From a checkpoint of a small transformer trained on Wikipedia.
Architecture: RMSNorm before each block, rotary positions, paired heads, hashed n-gram embeddings.
Each number is 500 + 25 x the weight over the matrix's rms, rounded and kept within 0 to 999. Layers, rows and columns count from 0. Numbers have three digits each.

# layer 8 attention key, 256x256, rms 0.031, rows 24-49, columns 128-255
487463485491507503479500513510519511510487496515488507482470496500517502526484523512492497524491519483476491467487517483498519459503488526474467481495517477497499503475536503516503492499476508476518474482531500529516495510495494481504497519508517445515515496487462462491478519475523514514517497509461487490519514529490491532510513494505505473494502467511506496488484522491489501487498
488498501502503521502520493481503524475494489485512508481505484507492493510496524501477490513507498481512495516502471511511498480509477512518486505520512479496508506513511509485497509479511487488524500503519500499525519475515501502510485492516496507493491473505500477477525517496504485494505507503489508510495502492515507492505494483523466512499486491513493487510501500484491524499514
495497488494506505516513495497490498501489518484483488507499507502461488517506486516507496493510493463487504490510507503516468504496504519522512493502511488494505490501492469493495512498518497470492516508518509495511529492505494508498500490533495488513499493506501508511482505505521503494484522507519492509504485494503499476501491490487515484502531512479493501512499512499521513487502
498497509494484503516531512502519489482480495487501518508500489480472477496476501497491494512501501526513477485491506492508521508493493509515480504505502495490508503525494498492486481503486476497490499519512504486496485489502503520491498497498517498475505483495494461485494500500515451497514481491498537492519522489509507503485501494500504500476496496511532507479495506497502504514502
488478498512479500497492510503501491521527504472508517510498485477506509519471518499504498519492531484454493502487485497503510491508477492500468505498506451503526495487502481495509501489483487503494499496500531499502522472496510505493513499512501512490526505487484478505487502501498478508511487492490514505481527509507505513492510470468491497515484504510489498515493510468511519460503
493477526497492499490481484485497501493496501509500478486510503475499494477524497482504506503489479505498480491523498525513494498489504511498530512523512510491484493521492484497469507530478492521490491506482513501495499501492511457488499520482529519479500497500497480506508501513504505477509494509519509513501480492498512493506492485513504501498517510482508490495506506512489475501503
521465490509503489504477491510526525488489512498495531507490503492495479498479491488503514508487517510499505482486479489490519489517507509492476500490484495502497518487497510482525491502494498461507494533479501498501488505505509528478482502499494493490496495520471491508498496508501459515518495501490502494525509502502501502496494489492515502478491495527502502465492503481518502506496
499488505526486484504500515486495522499494480501505536506505498483536497498506514490479508507480534496517497481494520491491517502525462484511482478475512492482485517500503499506492516500476526501487505511503518502486489492500461490511501504469514492498513507486487506490510525490500477513515482491514531537492497511494489488482511498497483487496481497496500490501494489505492491493499
491485492501501470490513513483496492494503528487503476489497499499495474500467478517504503512552514510484499511505529493504509481516502523482529464472495493508506488471475520495474515508520481508520498527541514492501505493529517486495508496519468504517498488492513462504491496491515479481503497509483526486498486486508479514492491523518499499481485518483493551514491535490470513512503
508503480520504496525521505492497502477501513498471521466520482513504490515518502512503515484543494527508490525509501476458492515514493509518514512513521510525522538496469514484481500498505490549508494483496507482512494475503484514494507498494498544521500491507511471515515504528484491494496450492514512507500528494485515481503516488514479496531488492474524485495496520476494502503526
486495565496531486487487515495505508502505519521505495506505494488503498525526483520522531505519487496495508510509476502512474511488524485524483526493493525531499481505482518521501478489497485514475480487492529536507527520447505538499489467506511504515507517489467495507497476491492503510484488517494492477486516467495505501541505487499483510517520521504533487516454514547521480508496
502514527476508517510472518490485477494482506505502523478502509494497497509507489521502515500498501509525489497523494508456503506507468498516495502537509523512509441533477501498498526520476498532507511505522518529485537517471514510503503504511536490518506507475474520494505487506494517497463504491491466477489506503469504516474503459501492510514517476482488479483471518522459481498510
506474489527495501492492492512506503500508496523489459504519524492525482487516495472483504481489519504489511515513523504478511492506489505477522514491507507490497534504514514512516474523509514491498470488491510536497443498491457497505489514488513495485514505474512474486493535479487493500508489496492498489512512530498502486483494523499486508508492510515482482496491479487514483490520
491530509486502496467498498492520508488490488506503505502524505504509529500523498489497485501472516474511527493506520503481479508479476503503512489496533507490499483519490497502494519532515509494493511519480488499502542479497495459487509513516482491493520498493466515505491509502475514493468507534519476488505517516485513479528467489495487495511506486476516490516510513501483477494469
492495504486539501487523489507473512517466488499495494522486544492474492473500536489522513488483459513508502498530509505519499514511513512507511508501512510489487497500528520498492504503469505482511520502493524518501484509490492492482477479520483494506502469509483530494519526481484501505465508502500484492488495507507493512524479499506525517496521492524506456516508498542532525504502
502511494492516475507517504523528490507497535506486474517492483530448501475452508502501533493521494518483493517504503461519489502507513512498519494495503521507507482475498489490493478500479492483529500505532500490523499497526486505475497500536464478529522516531509510504502481503502511489490472509495529475490509534515496500491480498485513514496505508498515520530507516489511491503492
500495522505514481505511513512496511505507521517512503490490500538522497508514499489483529491504507503502501509498519497510508508510504500499497530489502491506489493484521506503518519520504529515520449489491498515528480503513480486499504480485483510510505495506488501510502480502508516499499480470532485503484511512458484503500509489480495479506505493529490496510480503505499525489504
499502501484502496480474485483486513467494511517523484482523493514504524493532504492499507493472534469517491499496470501498508475516487494504514486486477496485526523504477493517508483483524505494496498465514463523502507478513496503550482536511506490532501528493500500502481498512494519531479527490529498504491515487479491506515509494490493506517492512497486527505507505503499487477498
476514516477531495468485497483474504527494491509510492493504493535520487501521488478479501497493485505525482457482523516494477499524481525492465517482508459498518475534492498521512472527537531509502507506518468548471516504543488505500494507487485528497482524512509496505481480515486510509487522476483478522491507518462470498499473463496505490520486501495522488489497481547473486480483
512506487510492487506501510504492489518500517492484482484488458525506499489476532487485475526487523519506493521471530479552525513512523498505462484519478495490537515465503502504500524510530520495524476508528496495516510499528487514508493523506497510526503500520522485495507472488508498493489490491480563489523481511527463534513517488500499509506476513499486506542467493487515536496479
507512506473485489468492463521501499478521482509509474506546511489502521500507495502496491513469484514474496473501487517466530533481521481491462494512496499465510522511490521484499483486519489466471494483497507488494510509476487505475501474539495463488495500485484506517492512503470482491497525506495501476523504484510512478510516522500510489498517514502501512485531524462515526535489
507510469532473505490480511488536515496513523463473521495513522479499512507503523482514489513496527525504502487505455494497456516505503500532488536488499502503516485511490501491476502506521485497483508475470527475502517513484501489499508534505528520495498523470537478514508525507521462507479498484491513531490484473505508506469485513497490491509513532490494508513485505484483515502491
526532477491513526491535504500478506496507497524487513498534483463512536474488510486496465480489509516496523508519480478466508550494498487495486512519488489468511530499490500526513528525498516495522504470441499504500478516486461507488513476494519504477459501475500485488507518493515514504489483476485489505511532517469504482496531530508455482508505533509493499451504485487463508547489
492489496506483543459467486484488483507505473492516518493539477476512510478475517488504483480477514524515512465486502491488497466503481496516505492494493500480498499495508496463493487494492494485471537523511503509479508530498506479502511520494511451485507513493532500471498475511504502508515529494517474513486506499481522511481496478502498497523482547476478486470492489487478497500527
484499495493515523488505492460513497521518464513510473502496481507488525476485524481507513487465504497536516516478499481495509520507484509491500492490483496484537483513475505496514460488516489486498528539511483488485512504549494474494513502511518518497483514527497502494497513496495508489506528488461474506513508505500505528500483510519506490514484520507498519474492504500446490503480
510489459537465487541505522488525466508500502481471498521483483506474505495462528481460479547519506563502496515459525481521518530491517486494441502503486492491485479450498517499488509484491505523506470506489517487530511516494500514472521529476496510517501511536507497511513478507500447492495506484498498498531485513504497485476518523490511487516453522508501498531488521451504521497507
# layer 8 attention query, 256x256, rms 0.0309, rows 25-49, columns 128-255
504501497536496492481474502528498510513504516484475479513499520512487512492499500492501501464471536498496492488483504505533526476493524503501489490481503483507493512505505474498491478506505494490502488523496506504489466505515479505493495524472478509514493507526500507485485485515511507497506507500494500472488494508504493504522479500474503539513491544492492492518508506496527504513497
509456473523500479498501513495522477504487500515487504516526494509505485504507498487503518494479503491530464462480519514511520439492504536484494524459500497507495491506512495486512488512504506502507500531490509504494488527517476518502532517487482478481450494508492484472503505473483493480507533495524487503470499519510517522524475477520524517482469524523500486474530507507497517523522
499495502499491512508494504503483504494521499484499498506505518500502526494505499514499500505484481504507505511493477495502496489503487502510508513479504510491501509510521481488489478496516498531497482496510488495497495504502499506501521521487518496502501495525506490504513510484477517481506500502526505482472510488497516512515508500518504498507487491502492481498504515484493504489468
524485508499505518505512496487508493484516472485502481483490498500505497491519498490505508518496471497495500511501524524484498527477498496531508502518493495495509503505503485499500488502527486498495500480517492490511484486474515481503498496480516498508509485504505513502515500480482498516492490537524518498522507469487511483497508497501487492490521474497518492499483500492515511486510
477534502482491516500510491487500505472516491489500515492505483501498527499500500508478503533525512505481511515491499498486490496491474482526524505525516494512526498508496527503505514502507491512508496469496475491499526506488517516486504492504497495494524485470516481505499530498494503511507492478484498510494491456502496454487522523515485481495522446468519514486498468495500491497502
494498515483493514510498502479478500497520494494501492493494509497509516522516503506492487511514499522489506503490500515488499551494474488531523498505500494496485514486530496519488490485505487548499493477500468469526514489482491475489501524512494496496511491474529499495506524504480518492510475497513510473480533476476511484500514515513470498507517479489484490532478501501495502463490
467534523488505504481501466482496505487497502491492499492500496516508512521499494511512488511530495491476518518494485492486503516491503472508491517525516516497507504500516518496479532484490490516490520513494497495511541470494528508483473472528493510487525485473507506510491509525534495506510493506479503504489511460494482482481501498493476477502553478503513511487504483486501511490484
510528486498479515511504476518526488486485494508499495499491502527505488520480518510527513509502504476484486488501505484501528489489509504514503498504512524502497511503499503488499506491483509504490514473487469504496504492512498489491486499483507482481487467536493524521519496483489508496495482516500503503515524519503554484481493505479514507492483522513493467483505516498476513490488
494522489522493505517503478521494517510517498486522499490539509519511480510528501492482504496495514501519504512483515487478502483504488549524488508480499490482476492503522476521492500497493473511496512526514515493477499524512479477502485524495533508486496501495490484496480501512514518501523491491507531474499531514484518503505506506485508485491510513521513490494499514515482506475507
512514497516516501512496508509489523496474496494518502500477481491541482508500494545494491472512512494519497497512527506492509516522502504500466514518499488481506501519525512479517499496494486495507495521495486510496470510454498498505481514504512502514508487485499497475516522461501496514503476500492499521519495530472490509504490507517523506485503457468466499505499485457486511486507
507492491483502485461502539499504491516507492496507500502497490503467534488487492504504473506468495469501481503477494537512518495519506489510510483477502474495481506526516467485518504515525486513498493516511516492490497511511493512494497506500492492472483486510520481506495497501498516509505500502516505511494508503509496516549488500500513491504519472494505490496532502515505504527493
471540525459482508476482500492505503491507482489510521509496486516520519485487486498485490532534504493495543520489487499476474533497473470513526514514521523508542493512486522493488523506490493517494496487494504478500552487496527509511472501540488487489538503493491505529488503524521490502501471501491493514481506471496482500475508502484463489507532469469512507499505470489505499495508
517500480495507480472521513505499481502494496502483474514519505505475499507493502498488517493503523497498504488515507486527505472505505503492492496498514487503529509499521509484514491481494517484487499522500523510506493510516495518508501497517493528479491502500490453508479494516501495505526517477484497517498459522535497509485493518498508513496488497516488516492536503517483521523516
502489496499484493501494512515493499487495512486497485511495487468497501520506521483484503475503534518499509484480510504518491496495515498484505491506494527503509483482479506520473480498482514483515492485493500518511518497500479499497521487501492505504493521509515496481515475516495477501500502488513501492469482501489470483507512510512500496529489507524498500487515488504514493509497
505532485513509511482489476498515470501474492494507520499498494489515483511471517504514492485488507523493481495508503489516490516492486518472482479487482516502520520497475531475513510495509502460501514491490495492483489509527497499521504513468491468509456513506493515492522503486523515495491481530481497489505532521495526487483504511500515500488465572515466458477512495532496515498508
495522501481503510499515478498501492458514493469497479498503500509511530484514464488501454513509524502509529532491460505481502512487495465500536512511503502498500495521496483514467515497478490536506488463502478522519509447481526504501500505527506505504523493492510493516484499518501511494483450508512516497499517451501494504495505501500452476525503458486516508488501484469506484464481
500512525515512498445526504520512502545472488503508478512492526504488479487498496507502518477490504484485508490515503485495494499501519503493521497500489505494494520492488503497505506508482517485500497508472518535504482489490482494501505471505487500508499508490485500513505507497495506515495505532469479506517472501498523498486492506489506519483495519467503481514516488533482518524485
509510483502519483481485482520517495504512475496531496492513500470481521535460490494503490478478517447516498527488500494512514505475508489499487483497490497514479509509516456494505536487481523466514496484475508517462480492501513491503510493488515511503506487485499490488493468497507496489497494490497517495500520512517492529499482499469511516512475492507505483480519501522511506502489
515486475501501502491511491501494516494486497502484475479464527501478494507498486532479508481493503510504498535501470494475500528535495482485505499508520497504493488489490503512501493469475504506499482476502483530514486494475491498508486490505500516498514510502515520534514485511498485502464474517486523507493530492496511521501504460505468506499475509502512472514517515499498472499497
511471451527504520502504500524501497474481516487498534491496505497475484498523501519481500460495505496511482488510514493541479435538538519486460525486513509494504489497505516509542494492504518479495492541498536503496494518546511512495498514509520495509479502506487508498500514529482486501485516495528501533504472548519501511496497502513544551475505534522475531506516513488469510495527
491485494498525473501480492502476483519521491499492487509509494526500520482485500493491495474493482500530489491500488528505497474468495503505524518464496477487488531520516475487499488527519491512505510508484469502516455502501489507501509499457491499498506543496512494505492500493493494464520516468540502493480507488483485488532509495516490519498480516511483478502487514474515482495499
509493478513506491504481495497509519493508490498516481497489537505498506485527497511530487524496494484537501509488481505501529485514472524496502539474509501517481487516500483496466493499522504505501499475496525470474515495488498498511507484497485484497492488499531497475485505510491497522480521488512507508465490493519528491503490513532471513491546478498503498505501497489516500458511
507505532485526483451497489455516485499511510481507478491484480472470506512513483519499503502518511479507523527491528533505487496499543466502495525529505499499515485504495489491483513498502486507528482470482490527504514510515501498494491502508510526492519491515504484523482489483482475497498532520464499495522520508482450501492513507462527476480508491484506517557494466505492496500504
504523486525484465495482510514508488511500486543512488501507520517470481473463511501490512508505496479485477504496470503504509520484488510491513468473524484513494500532514496519471482524511508478489485515490502487456465502501465480499508502476458515504499531536499499481491463498484497475527568490518482502502494501518519521515497455530499504507470537519491488492523512539506476519506
496477523476522511512502506489501517482500493511501491482499490485565516519496488497528491537527526547467506500522500526488524540483493483498524467538487495505464519481481494493462503485488494520502510497547477492495504499498497482495460507481518504481517491504511503505501514483523491485498482506492518498501540474541503532500498487484453468503501475498518504509472479503522485484501